Each number is 50 + 12 x the weight over the matrix's rms, rounded and kept within 0 to 99. Layers, rows and columns count from 0.

# layer 5 attention value, 96x96, rms 0.23, rows 0-72, columns 0-95
47 37 52 54 53 39 56 57 49 50 53 44 41 58 60 29 35 62 68 44 50 66 58 35 40 47 66 56 63 59 70 32 75 60 50 58 62 71 25 59 64 61 57 47 44 51 21 40 60 31 66 59 43 52 61 37 41 44 66 43 68 44 47 66 52 39 38 82 48 71 20 39 51 36 52 30 61 43 54 29 33 49 56 58 31 58 57 43 44 60 49 60 45 38 72 56
51 47 42 50 36 31 74 31 52 43 49 56 69 44 39 52 38 61 69 65 52 62 39 50 40 21 51 38 47 37 64 34 40 78 28 42 50 63 45 47 54 57 46 43 52 59 40 79 56 42 65 34 69 62 47 53 42 47 48 33 59 49 50 41 41 51 49 52 43 48 57 46 40 61 33 50 58 49 52 41 51 42 45 49 68 53 60 51 74 58 64 54 43 45 55 62
59 43 56 59 56 64 56 67 40 49 57 34 58 74 37 73 47 52 27 46 42 48 57 35 56 53 62 51 30 45 50 46 58 53 67 52 34 57 43 51 40 53 28 63 51 46 50 44 30 38 37 64 47 53 63 42 63 64 66 37 32 53 51 54 46 43 36 49 58 49 56 57 37 37 53 48 31 58 50 64 48 50 49 47 58 59 40 47 48 39 42 49 41 60 30 65
54 61 40 44 54 54 59 74 55 47 48 46 60 41 49 46 34 56 64 80 47 49 58 52 39 38 59 41 47 59 46 48 70 64 45 56 48 62 37 47 38 40 74 53 21 66 58 56 71 49 41 43 66 60 51 43 53 46 53 60 42 67 41 64 42 56 39 57 50 42 73 57 48 38 57 51 56 41 28 46 43 30 65 58 63 49 51 54 57 51 61 36 47 50 55 26
46 47 25 58 63 68 34 46 47 56 66 66 44 55 65 80 51 58 51 29 50 68 43 37 65 47 37 77 63 41 48 48 52 49 59 34 42 38 54 52 49 59 49 44 36 25 57 29 69 59 51 55 63 45 49 37 58 73 48 74 43 73 40 65 32 62 33 72 61 53 39 57 46 41 56 39 64 48 34 48 38 60 56 58 52 42 51 39 37 53 50 55 44 54 45 46
43 62 45 64 45 62 33 43 61 50 56 59 77 45 48 39 57 60 59 41 40 22 35 66 46 37 47 41 59 47 55 48 46 43 41 30 61 57 50 46 40 36 60 38 51 61 57 42 42 47 36 53 53 64 56 54 54 45 58 34 38 66 46 64 48 61 41 53 64 50 49 49 69 41 55 18 45 46 45 45 42 62 59 69 36 58 39 47 71 39 56 52 57 63 51 55
54 57 51 50 67 41 52 52 37 46 39 48 53 41 57 55 63 42 35 33 29 55 71 48 53 54 48 46 44 55 53 44 39 61 52 59 47 47 41 57 47 46 53 62 32 50 48 55 55 56 50 36 69 56 39 37 47 60 49 35 51 47 47 65 32 51 33 61 58 66 55 39 29 48 55 59 38 45 63 46 66 37 44 57 64 46 59 63 50 48 59 36 56 52 58 54
57 54 39 58 41 61 50 44 62 61 43 59 57 33 77 67 47 59 57 63 51 41 37 60 45 35 66 62 54 49 49 54 55 74 54 73 35 37 52 58 37 56 49 53 45 45 47 47 42 50 65 44 36 41 55 47 70 36 46 44 58 69 53 44 39 52 34 27 41 48 54 59 74 48 61 36 30 46 44 59 62 62 53 37 42 37 56 60 58 51 50 66 36 56 46 57
27 71 54 62 51 58 40 46 36 44 54 42 52 43 36 43 58 62 64 57 48 45 37 48 52 52 62 74 45 40 25 57 40 45 46 69 53 47 48 68 40 29 56 56 44 63 60 64 40 64 53 56 62 45 41 57 49 47 47 40 68 67 56 51 53 36 53 62 53 54 52 53 54 36 56 47 49 43 67 48 44 30 44 63 57 61 58 53 32 69 33 62 65 46 67 45
57 56 48 57 67 63 45 43 56 63 35 48 60 50 48 39 61 62 58 38 63 65 66 38 52 64 58 42 45 54 20 60 61 66 51 41 47 38 50 53 54 59 47 67 56 30 37 50 39 74 44 64 46 45 51 49 49 75 53 57 28 55 52 44 36 57 52 37 44 60 31 56 57 49 58 53 48 38 45 71 53 59 46 63 57 31 59 36 44 54 43 51 58 52 34 41
60 54 41 55 65 32 48 27 66 57 61 44 45 30 60 56 55 51 51 52 47 47 47 53 50 55 39 45 49 45 51 45 43 61 44 68 49 56 57 73 27 50 44 68 58 49 31 68 59 60 45 66 25 26 69 54 27 63 70 62 55 48 50 49 48 40 68 63 44 38 47 39 61 66 63 39 64 35 40 53 57 43 53 43 56 51 41 57 54 47 56 31 57 49 51 32
42 37 50 55 61 47 58 48 53 55 31 52 47 60 54 48 80 66 67 43 52 61 40 44 51 59 32 66 54 71 45 42 66 55 57 47 49 68 54 48 37 61 60 50 29 59 49 45 54 52 72 51 63 41 42 47 40 62 51 44 64 52 47 57 62 56 67 62 50 32 64 51 54 46 42 44 63 49 61 49 42 39 41 62 44 66 46 46 53 26 48 34 33 54 54 51
55 70 49 73 41 79 50 60 51 32 55 63 66 41 44 54 39 50 52 82 43 33 50 42 77 64 52 61 68 50 42 42 56 43 66 37 39 56 31 49 37 60 48 37 24 70 66 41 60 55 62 52 47 45 44 59 50 54 48 47 47 59 56 46 43 49 48 56 52 56 29 11 47 51 60 64 43 48 34 64 53 47 27 38 57 36 48 49 43 52 44 45 59 58 50 59
58 70 38 52 31 44 63 59 45 43 46 43 66 35 43 57 57 41 61 34 58 42 41 34 58 42 34 56 23 62 48 54 40 54 64 25 51 43 38 38 63 60 35 73 45 43 51 63 75 50 56 60 43 49 41 56 57 41 46 29 64 34 36 72 70 43 58 50 50 56 65 25 54 57 52 46 54 62 59 53 77 55 54 67 41 48 66 55 62 66 62 52 81 40 30 37
44 75 49 57 56 38 50 49 58 35 58 33 63 46 40 30 47 51 60 47 46 43 48 46 61 51 42 65 56 60 42 39 59 62 36 36 49 56 49 61 35 52 51 51 54 57 35 57 46 71 46 47 52 48 37 46 49 41 56 59 35 50 42 41 49 33 49 49 48 49 63 48 56 42 50 35 45 60 34 46 34 43 59 60 52 45 58 28 60 44 46 32 47 45 35 49
50 45 52 53 39 62 50 64 47 32 71 48 61 49 52 41 53 55 50 42 29 58 41 60 48 38 48 44 34 55 49 48 45 54 35 59 40 44 45 55 54 32 57 39 39 39 40 61 70 55 66 48 35 37 23 39 58 55 56 33 60 40 67 48 68 68 54 52 50 39 59 63 48 31 61 42 58 65 57 53 64 41 19 60 50 42 33 51 38 49 57 48 47 46 55 39
56 59 56 40 76 40 29 57 25 42 55 49 47 49 38 59 54 49 50 56 45 56 71 38 47 46 58 65 51 42 35 43 44 64 54 54 45 46 37 43 56 58 28 29 48 56 51 62 37 63 42 39 55 58 41 49 59 46 49 39 35 62 58 53 52 61 42 52 54 36 42 55 60 39 37 41 56 69 57 58 49 49 62 44 41 42 58 41 47 44 49 47 33 67 40 45
45 64 46 47 49 52 33 48 65 45 21 32 55 57 74 55 49 55 41 52 70 52 47 61 36 35 68 55 55 65 49 48 47 44 68 41 44 46 42 43 55 42 51 54 59 65 45 60 45 61 60 55 37 34 49 63 56 26 53 59 32 54 33 58 57 55 52 33 39 48 58 55 62 45 44 42 33 55 50 40 35 41 56 41 66 63 49 58 50 75 37 21 60 49 50 38
50 61 38 45 31 59 57 51 40 63 19 53 55 47 50 50 49 42 38 70 57 48 65 34 42 63 47 62 47 52 62 44 45 59 52 49 70 59 46 62 48 63 55 62 44 42 55 51 65 57 42 60 36 42 37 51 64 61 68 51 53 58 71 54 78 49 39 25 57 46 26 53 47 57 48 58 32 46 54 67 39 57 35 54 58 48 59 51 47 65 45 57 49 52 47 58
34 62 51 55 51 61 55 56 41 66 50 45 55 63 51 58 52 66 61 45 65 35 39 61 41 54 55 57 58 48 64 35 52 52 58 46 50 55 53 33 50 58 41 54 56 43 61 55 36 51 34 54 61 36 47 50 59 73 32 40 48 59 38 52 44 42 40 52 45 50 41 41 57 37 48 64 39 49 53 56 61 33 48 64 51 43 41 55 34 37 65 34 38 50 56 32
45 46 53 48 51 34 34 32 42 59 49 38 44 37 35 44 45 59 52 58 36 41 71 30 56 41 64 43 45 47 82 47 46 32 36 47 34 57 51 52 42 64 42 42 42 40 53 41 62 53 72 65 60 45 59 63 50 50 48 56 65 34 51 62 50 60 59 58 49 48 60 57 46 45 33 57 54 57 53 51 55 57 45 38 45 30 47 69 53 38 38 49 63 53 37 54
55 57 60 22 54 48 55 32 61 64 49 62 32 60 58 75 62 51 35 50 48 53 54 38 41 74 39 56 65 48 47 39 65 43 39 36 49 62 60 67 46 53 44 50 45 30 69 45 42 46 32 32 39 54 46 35 49 35 38 40 52 71 55 70 46 43 48 43 33 44 53 41 60 51 60 51 49 69 58 65 39 67 58 54 49 59 40 45 53 58 52 61 63 60 49 56
55 57 37 53 34 41 58 45 57 65 52 51 48 30 66 54 65 49 32 57 49 57 42 71 26 48 40 56 49 46 46 48 33 42 70 62 57 68 43 58 64 62 59 36 65 45 51 70 59 59 56 53 56 51 49 33 50 89 55 47 41 57 34 48 56 39 53 48 62 68 63 47 57 36 52 48 54 55 65 68 40 48 54 45 32 43 40 57 50 51 53 55 41 58 33 53
60 34 35 56 61 44 54 56 55 43 52 42 30 33 63 63 38 62 59 62 60 51 39 81 44 38 48 42 38 51 57 47 47 50 49 48 62 62 45 56 65 66 55 77 50 66 43 64 53 71 43 53 46 49 55 48 55 61 34 50 57 38 50 44 35 57 38 56 53 59 45 85 44 51 37 44 52 40 57 52 54 51 43 42 53 46 49 40 74 35 40 43 60 41 58 39
54 58 57 61 58 50 42 50 50 55 43 60 61 48 34 49 50 47 51 38 47 39 54 62 45 56 73 56 44 58 49 44 47 58 55 55 43 47 41 48 32 64 59 48 44 44 65 39 66 49 53 53 76 43 55 37 51 48 53 47 22 27 48 67 27 58 71 47 37 49 37 56 48 41 54 33 55 45 55 57 48 30 44 66 41 57 38 59 44 63 31 52 43 43 55 44
63 44 34 52 38 59 30 53 33 30 42 65 53 53 51 52 30 42 68 47 48 60 44 42 48 59 52 67 49 41 67 46 67 41 28 56 52 53 55 55 34 29 16 59 53 58 46 42 52 65 59 37 53 45 45 51 39 59 50 54 41 62 55 66 38 59 51 66 49 47 33 53 45 50 42 55 55 59 43 39 57 50 72 55 46 49 47 46 42 48 45 38 52 55 43 48
48 56 58 49 38 60 62 40 45 56 61 43 64 45 62 61 60 56 46 59 57 45 34 73 43 57 54 68 36 47 64 49 37 69 39 62 70 36 57 35 58 49 61 53 60 62 39 69 49 51 56 58 42 37 44 49 31 61 47 40 57 62 55 46 47 52 62 45 38 61 57 50 27 42 54 38 69 49 50 62 39 47 60 39 53 44 65 44 56 49 44 44 60 38 70 49
52 60 45 56 55 60 43 36 63 40 49 47 50 53 57 58 49 59 42 60 67 55 54 43 44 45 41 52 60 47 53 65 63 37 62 38 48 50 39 46 65 35 43 65 81 57 33 51 59 44 42 71 54 46 58 58 52 44 44 48 74 35 46 54 56 59 63 39 57 45 53 48 52 48 39 31 50 67 36 51 55 15 41 56 63 71 50 47 55 57 59 34 70 47 57 52
48 43 81 46 27 62 52 37 40 41 36 42 42 62 56 40 69 45 42 43 57 58 69 48 49 68 55 68 56 57 70 57 36 55 55 35 44 42 42 73 50 62 59 44 53 55 60 44 38 62 47 36 64 59 50 48 62 30 26 42 50 52 56 38 46 41 60 53 51 54 39 48 47 51 47 35 51 55 26 51 47 43 40 55 40 43 52 53 43 55 34 47 54 44 47 26
43 61 37 45 53 53 51 35 64 76 58 41 43 40 48 58 53 49 42 36 38 53 55 61 58 51 32 50 48 62 57 41 63 57 52 55 52 31 46 30 67 71 47 49 49 69 34 69 48 49 37 44 44 70 57 23 62 58 35 46 42 54 50 57 36 65 64 43 59 70 61 63 55 56 41 47 54 63 50 51 42 48 32 46 51 57 39 66 40 41 55 64 37 64 35 56
23 64 57 33 36 42 41 64 44 37 51 45 35 36 52 52 43 54 56 44 53 64 59 57 50 45 66 60 29 39 50 57 68 55 56 42 20 59 45 54 49 54 53 58 65 40 37 36 52 60 44 55 34 60 57 30 49 41 58 47 46 47 45 49 61 58 60 45 36 44 32 42 63 50 55 58 48 55 53 56 70 56 36 47 39 50 52 64 55 71 41 43 56 67 50 46
50 56 63 50 28 56 47 59 57 53 30 49 57 62 52 61 52 38 49 46 43 73 37 52 66 49 52 51 55 60 45 64 46 57 59 41 50 64 70 75 50 46 51 36 55 38 37 50 32 62 51 66 53 37 34 68 24 40 60 61 55 48 52 60 39 51 47 72 39 65 57 57 51 54 29 36 42 76 62 43 59 44 70 63 50 57 41 54 37 55 41 64 63 64 37 52
50 42 67 57 23 43 62 64 60 56 50 41 46 52 57 47 41 34 63 34 48 48 41 73 42 69 49 68 49 73 56 39 68 60 47 33 69 60 58 69 50 51 50 66 62 43 60 73 61 38 67 51 49 57 63 32 59 81 70 58 56 47 37 40 67 66 49 49 44 55 42 33 59 31 74 68 28 39 54 40 50 44 36 48 48 45 42 32 43 49 45 59 39 51 60 21
62 51 25 39 30 32 81 85 45 39 35 54 56 56 37 68 51 55 21 47 65 56 62 39 63 59 44 43 58 43 42 44 36 50 54 62 46 36 67 63 54 49 39 66 55 42 62 50 28 45 56 59 46 44 42 58 51 59 29 63 40 48 64 38 58 56 38 54 56 42 57 51 42 48 60 63 48 63 74 67 61 52 50 65 34 45 49 68 60 58 49 51 78 55 52 62
40 49 49 43 45 56 32 40 32 34 57 41 65 46 63 26 46 26 42 55 60 74 44 60 74 64 58 70 62 31 33 65 47 44 60 21 55 55 61 77 50 49 45 53 43 50 65 44 67 54 48 62 40 33 42 46 39 67 68 68 41 55 44 44 70 54 52 54 56 54 57 47 42 31 50 39 40 42 39 52 52 50 61 54 57 72 53 37 54 58 55 48 69 48 42 39
45 54 58 70 56 47 54 37 68 48 39 37 38 33 35 56 42 44 50 68 59 38 57 56 67 51 56 40 41 70 45 65 69 33 36 57 64 48 62 43 53 53 57 72 55 46 52 31 65 79 46 45 57 61 37 41 54 51 49 54 44 53 45 24 35 57 57 50 63 46 50 68 73 61 53 32 53 60 38 50 51 35 43 36 50 50 44 41 57 63 44 55 52 59 67 51
61 62 33 43 48 58 55 57 52 46 54 31 37 51 50 50 38 47 55 48 52 68 71 41 48 46 50 34 63 63 54 59 62 55 56 56 40 47 54 33 39 54 68 44 49 55 35 63 59 50 55 29 55 53 33 40 53 50 45 61 28 57 41 50 48 66 60 40 41 25 79 78 66 50 50 47 28 69 58 88 35 54 45 51 56 66 51 61 51 49 35 40 50 49 53 52
40 50 47 52 31 43 42 33 57 55 60 58 52 42 54 59 45 64 48 59 54 45 54 53 55 78 59 41 47 40 37 44 46 64 23 56 48 44 56 48 29 44 52 42 35 53 55 55 41 74 58 45 50 62 51 38 59 51 34 36 67 47 64 65 51 36 50 55 46 51 57 60 34 23 60 69 30 43 57 48 56 36 54 72 54 51 38 44 43 51 45 35 60 54 38 56
53 61 12 40 47 71 48 47 46 42 78 39 33 38 60 46 47 66 34 43 42 63 53 51 65 27 44 48 48 44 53 59 55 37 74 44 55 21 51 36 47 45 60 34 63 65 51 53 29 45 28 49 49 49 58 34 57 17 40 38 60 43 52 58 59 60 42 34 47 46 39 69 48 49 61 59 41 40 41 51 40 59 36 63 52 40 42 79 44 28 68 61 58 49 42 44
67 40 57 53 43 41 72 41 58 41 67 47 55 50 40 39 45 61 27 60 51 33 38 62 68 28 60 55 54 56 56 64 59 53 44 37 50 51 50 50 46 64 47 52 40 53 56 38 45 36 52 57 44 42 53 52 54 52 42 60 47 72 31 48 50 45 41 40 66 44 65 50 53 46 26 38 57 52 53 62 52 32 35 45 63 57 56 62 45 36 52 61 27 55 58 66
58 40 60 39 54 44 40 44 26 53 70 38 57 59 59 53 55 52 68 54 26 42 41 53 35 66 81 50 54 56 55 69 38 75 34 67 52 64 49 38 67 25 59 60 62 67 41 38 61 38 65 42 62 53 49 47 33 50 28 40 61 51 51 67 51 59 27 63 66 57 48 52 69 45 57 65 37 59 40 39 55 39 50 45 50 41 49 58 32 66 46 59 56 76 67 54
46 56 51 58 35 62 45 56 57 68 65 49 48 30 63 44 31 51 71 54 41 50 41 40 42 50 73 42 65 68 32 49 48 57 85 31 58 49 51 67 73 50 58 47 63 40 34 60 56 77 40 47 38 71 37 56 51 49 46 66 45 54 25 28 32 44 46 38 45 33 59 58 57 47 73 55 51 66 57 54 62 74 38 80 53 48 73 78 32 55 38 36 37 54 68 55
63 46 41 42 40 72 37 26 46 44 49 67 72 49 61 62 36 66 50 60 61 39 39 32 43 23 47 45 34 38 41 49 40 55 39 48 45 45 50 61 83 38 37 54 50 53 68 59 45 19 53 25 52 60 45 39 49 33 57 46 74 38 61 44 63 34 42 51 52 33 58 48 47 50 43 60 38 46 62 38 65 73 47 27 60 48 43 36 57 51 59 51 65 49 46 45
34 52 53 35 49 50 55 34 53 54 57 37 63 42 68 54 59 57 58 66 25 28 45 41 45 64 47 45 23 31 43 37 59 39 45 52 69 31 42 52 35 32 58 59 50 61 41 66 58 50 47 47 38 62 31 45 45 54 44 46 54 67 62 70 58 36 38 43 62 67 58 61 62 51 54 55 59 22 61 47 43 62 53 32 52 64 14 49 57 53 51 65 16 47 38 35
70 22 61 53 61 38 69 64 44 46 61 55 42 33 49 63 43 48 58 55 56 49 57 57 40 70 53 47 56 71 56 56 52 35 63 73 29 60 44 83 71 54 35 44 58 53 54 58 57 49 71 63 54 61 39 70 65 54 37 49 27 59 43 45 56 48 50 55 70 47 55 53 44 58 55 53 43 70 60 58 42 43 27 60 56 65 66 71 29 67 59 66 42 48 70 58
54 52 39 54 56 35 56 58 47 48 60 38 44 48 45 45 62 46 36 73 29 57 48 40 50 42 54 59 44 40 46 38 39 39 62 55 63 41 39 48 40 33 51 48 33 77 50 69 47 39 19 55 32 60 53 49 61 73 64 55 49 40 56 41 57 63 58 70 46 69 58 35 44 52 50 49 59 70 59 30 25 64 38 45 55 56 40 42 26 49 64 54 53 56 37 38
19 39 56 50 55 31 60 52 48 50 40 28 54 63 39 40 37 43 46 80 47 55 54 62 40 52 62 41 64 58 45 67 52 35 31 58 54 62 55 31 58 58 57 64 67 37 46 42 55 42 74 53 54 56 35 83 62 48 18 65 35 67 27 29 48 42 51 60 46 62 55 26 45 55 44 78 26 85 34 50 20 49 48 47 54 33 51 48 66 63 43 67 34 48 40 57
19 47 47 47 23 38 28 49 40 41 47 54 66 54 60 48 48 50 48 50 43 34 42 36 51 53 43 42 52 44 62 40 37 35 57 47 33 48 47 38 52 38 45 52 27 50 55 47 49 48 56 53 43 54 51 37 41 55 55 54 67 37 41 54 51 63 48 75 51 36 42 41 65 32 42 63 43 32 62 41 72 61 65 75 32 49 58 41 36 58 44 46 44 63 55 36
64 53 51 69 33 72 51 54 57 56 57 49 48 32 41 54 45 29 71 63 47 51 33 49 65 87 58 74 41 50 69 71 50 49 49 53 55 53 57 71 72 66 49 72 59 61 36 48 51 46 59 64 35 38 37 55 45 45 54 60 28 76 21 40 43 20 36 53 63 78 49 65 61 58 58 58 35 66 66 47 31 57 51 52 46 54 69 72 43 64 48 20 54 64 57 56
71 42 72 67 56 46 45 43 61 63 12 42 29 30 63 58 37 53 27 51 67 82 51 32 42 44 47 39 51 55 60 69 63 44 84 53 50 54 61 43 47 55 26 39 62 52 39 38 41 54 44 43 55 50 66 49 48 64 49 67 60 40 31 58 56 15 57 59 82 49 52 39 63 48 40 57 30 57 41 55 50 51 58 68 39 58 43 54 63 45 67 62 44 58 41 53
52 61 49 42 60 39 35 48 62 43 49 47 59 55 54 70 40 33 67 51 48 44 52 63 64 57 41 71 48 55 45 79 29 46 46 42 40 51 27 37 31 47 27 33 61 72 43 43 51 56 68 37 34 39 39 43 43 40 45 34 68 39 53 59 44 54 61 40 42 45 40 44 47 40 53 70 36 43 49 56 62 58 44 54 77 32 43 64 41 51 45 59 69 51 49 49
49 56 42 55 49 34 62 45 57 58 49 58 24 39 46 45 31 42 30 61 76 50 42 48 29 49 45 60 55 74 29 38 40 48 46 53 47 52 71 56 73 44 61 43 62 57 47 65 23 47 53 54 47 62 46 60 64 79 37 46 34 78 57 70 52 46 66 34 45 75 35 30 44 54 50 44 43 47 51 48 54 50 63 57 43 48 64 42 59 49 45 50 51 64 65 59
51 56 63 57 52 39 45 51 62 51 44 50 53 63 67 57 59 33 61 47 41 38 50 46 45 48 52 70 58 55 55 71 37 29 43 63 41 49 43 48 50 47 61 37 73 14 68 66 29 46 56 43 65 59 50 71 61 54 27 34 42 64 50 58 25 66 40 61 77 56 84 40 54 28 60 44 51 65 52 41 37 50 41 60 43 43 47 62 66 41 51 52 60 57 52 44
56 41 36 52 63 42 40 55 39 56 58 53 48 36 43 38 49 40 51 49 57 43 64 64 58 49 59 50 67 49 78 34 56 51 54 50 50 47 55 49 38 70 58 47 46 55 58 64 42 60 61 44 69 74 78 62 27 56 30 40 35 44 47 78 29 40 61 30 44 51 66 53 44 54 31 39 53 57 45 47 66 61 33 55 45 77 36 61 45 41 57 42 40 54 47 44
61 56 47 47 78 30 41 20 40 67 33 39 57 68 34 51 60 41 55 62 63 46 44 47 69 57 66 63 49 67 83 49 64 57 66 53 34 34 66 54 59 42 52 61 65 49 35 34 42 46 48 40 41 43 62 50 68 45 44 48 44 74 46 51 57 47 41 38 66 48 52 42 51 43 53 54 60 58 39 40 59 63 14 57 74 61 62 67 44 60 56 43 50 57 52 50
67 53 57 53 27 42 62 73 48 62 40 69 37 45 56 50 28 35 38 59 56 53 56 50 35 27 76 38 39 61 59 41 63 63 44 59 55 39 46 24 55 59 59 70 42 31 52 41 55 49 54 60 64 71 49 51 60 53 41 52 44 61 48 44 61 49 42 38 63 57 49 54 72 54 41 41 63 56 40 64 49 67 52 68 56 45 54 44 51 51 54 62 45 55 62 65
70 27 48 72 51 53 37 57 45 66 37 58 64 48 58 46 55 55 64 44 53 40 59 33 47 38 49 63 45 72 30 58 62 61 52 43 41 63 64 48 87 48 35 57 63 56 72 41 28 56 44 52 51 57 38 59 38 60 53 65 32 30 42 46 51 58 60 47 43 57 45 35 63 39 55 44 46 54 53 43 48 56 23 59 45 57 19 56 54 60 54 50 55 61 39 54
62 52 43 44 71 45 47 55 53 44 56 62 64 46 18 41 50 62 47 55 50 48 53 28 45 65 46 77 65 50 59 59 72 43 43 51 44 46 42 54 45 62 50 45 48 38 27 39 58 44 45 40 56 59 55 52 29 45 55 39 46 38 32 60 63 51 41 52 51 35 58 41 50 41 58 70 46 56 32 46 60 54 46 39 53 55 58 68 48 70 45 53 68 51 68 55
55 46 59 56 65 41 33 53 34 62 73 42 54 49 42 52 41 62 58 26 50 49 55 58 38 53 35 42 25 30 64 41 65 28 41 48 35 69 52 40 39 22 38 55 33 44 71 26 61 62 39 59 60 36 72 51 50 44 39 44 36 61 58 55 49 48 41 33 72 44 68 47 51 31 66 64 61 45 54 59 60 66 40 48 68 48 56 56 49 58 35 44 58 45 68 54
33 47 71 31 39 59 58 58 34 41 58 59 54 47 49 49 41 54 61 39 63 35 53 52 52 48 33 64 59 38 21 54 43 55 32 47 51 42 50 51 60 37 54 46 50 53 61 49 30 26 45 54 48 38 46 56 42 54 44 56 59 60 48 39 72 46 57 41 56 41 43 66 49 56 54 59 49 46 40 47 39 47 59 65 63 47 26 38 58 14 41 30 50 41 22 50
49 60 51 49 54 67 63 62 56 49 39 56 59 44 34 60 47 56 52 53 64 47 39 53 37 46 58 60 63 41 50 66 62 53 63 44 53 39 71 36 40 36 66 58 45 62 52 31 60 47 69 36 63 52 46 47 56 46 64 44 37 27 45 65 35 47 51 68 83 43 60 49 49 39 51 54 49 73 43 44 35 47 40 61 58 49 43 43 39 59 63 59 63 55 34 47
65 51 59 46 42 74 35 67 45 47 41 50 68 46 47 60 34 41 61 31 32 55 36 51 49 58 56 44 60 47 50 57 71 53 25 38 67 38 56 52 55 30 46 63 46 69 59 48 56 45 62 44 42 49 36 51 47 53 67 62 59 47 70 39 57 36 54 62 62 51 37 58 48 48 57 64 51 61 33 53 47 34 50 39 48 56 47 59 32 57 73 57 60 59 61 40
64 53 49 33 53 27 53 42 66 43 47 49 66 41 61 62 57 44 44 51 46 40 43 43 71 65 31 42 48 75 54 47 40 69 59 64 37 39 57 52 46 67 57 42 48 57 37 48 34 48 38 37 69 36 36 65 52 58 42 36 59 59 61 45 58 34 42 53 54 59 50 52 61 49 55 59 52 55 48 68 46 71 64 27 49 39 60 36 54 53 47 67 49 38 49 45
34 67 78 59 45 42 33 54 46 33 33 48 77 56 46 37 44 60 53 52 52 47 50 58 54 43 76 54 65 47 61 58 55 64 74 56 44 53 40 37 54 65 60 55 42 46 62 59 72 47 68 35 51 59 50 25 63 47 33 35 48 76 39 49 31 30 52 38 50 62 37 43 57 65 56 48 42 41 75 69 70 59 28 37 30 67 57 60 55 38 42 60 54 37 48 56
39 56 57 34 46 41 68 49 47 55 71 51 32 72 65 68 50 38 26 47 49 52 44 47 41 50 40 66 45 25 52 53 62 25 50 53 41 38 54 64 43 36 31 62 42 42 56 49 48 45 48 51 57 50 61 32 53 41 61 44 63 56 62 60 63 38 52 39 59 34 73 37 54 50 54 37 71 48 48 48 74 32 54 31 36 40 35 50 56 33 48 48 33 36 35 63
45 57 50 56 55 45 26 38 52 48 57 55 68 56 45 58 38 39 72 59 48 66 25 48 61 54 50 36 33 49 58 33 67 62 47 42 45 31 60 36 62 48 73 27 50 33 44 58 56 48 47 42 56 56 47 47 48 34 55 50 51 51 27 50 59 54 45 45 40 42 67 48 48 23 53 44 70 42 48 47 59 53 51 55 50 45 62 43 58 48 47 48 37 56 44 53
69 64 60 59 74 50 52 62 60 45 67 61 39 21 36 47 50 49 56 31 65 46 59 31 47 52 55 43 51 64 49 82 57 44 59 42 44 30 55 30 24 45 59 54 30 19 29 61 57 68 31 61 76 55 45 66 41 51 37 58 54 54 44 43 48 65 33 74 65 38 66 54 36 53 51 50 62 60 54 48 35 54 61 48 70 56 60 40 38 60 57 64 60 61 42 62
50 50 63 36 60 40 60 71 61 43 42 38 60 42 44 31 33 49 44 52 53 39 73 72 53 49 38 60 46 23 52 42 54 38 47 51 38 26 45 64 41 67 38 59 45 49 34 62 53 52 63 32 66 40 32 41 59 51 41 59 67 57 59 46 38 58 62 79 39 62 69 37 29 44 61 67 44 83 46 74 50 57 37 43 71 59 56 56 30 55 60 54 64 57 44 53
49 50 39 36 63 54 46 68 53 58 43 56 55 40 60 51 55 57 57 57 50 43 46 36 63 35 20 54 40 65 30 48 49 52 43 59 58 57 41 22 40 61 54 67 60 41 84 56 47 63 34 48 37 41 48 36 54 36 62 64 45 40 28 62 30 62 55 42 39 61 57 60 46 45 50 55 50 63 61 53 63 60 47 27 52 37 46 32 67 55 62 35 65 56 31 31
41 44 19 54 47 58 28 30 85 63 76 51 70 42 45 41 45 71 51 36 67 56 67 55 49 36 26 44 49 44 23 25 67 46 49 42 63 54 20 57 62 51 67 25 46 56 34 68 48 49 52 60 52 51 57 39 20 52 79 56 59 45 69 63 70 56 78 38 41 80 48 29 29 30 49 48 45 46 44 59 35 26 47 79 73 76 58 27 51 57 62 56 48 42 59 42
37 66 47 82 40 44 40 54 46 42 65 48 71 35 49 72 56 60 31 66 53 38 32 66 44 46 43 72 69 52 44 59 56 59 53 48 60 44 50 44 45 49 47 47 39 52 50 54 37 50 57 55 52 43 48 17 34 48 58 35 46 14 30 57 32 40 44 55 49 44 64 59 52 58 52 06 54 54 50 40 62 20 47 55 48 49 51 60 47 47 62 45 47 47 59 47
32 54 58 47 48 58 67 69 57 44 60 59 34 37 42 60 25 28 60 36 51 62 60 46 46 49 51 52 46 63 73 52 63 69 53 49 60 39 67 27 51 78 62 25 43 51 59 44 57 61 50 32 54 78 52 44 59 36 43 40 37 41 48 64 18 68 50 70 74 44 48 50 57 62 44 38 39 61 55 50 66 49 40 46 25 39 48 79 64 36 66 65 65 68 54 46
77 61 49 41 40 79 76 41 45 55 48 20 63 48 68 67 55 49 46 44 57 30 34 56 66 47 42 41 44 36 26 67 61 71 61 60 63 36 42 41 39 69 46 66 60 67 49 55 38 74 44 22 42 18 47 23 91 51 46 52 31 51 52 62 29 50 35 39 49 46 45 54 45 49 39 53 59 62 57 62 57 44 58 30 54 38 36 50 23 40 70 51 47 71 64 49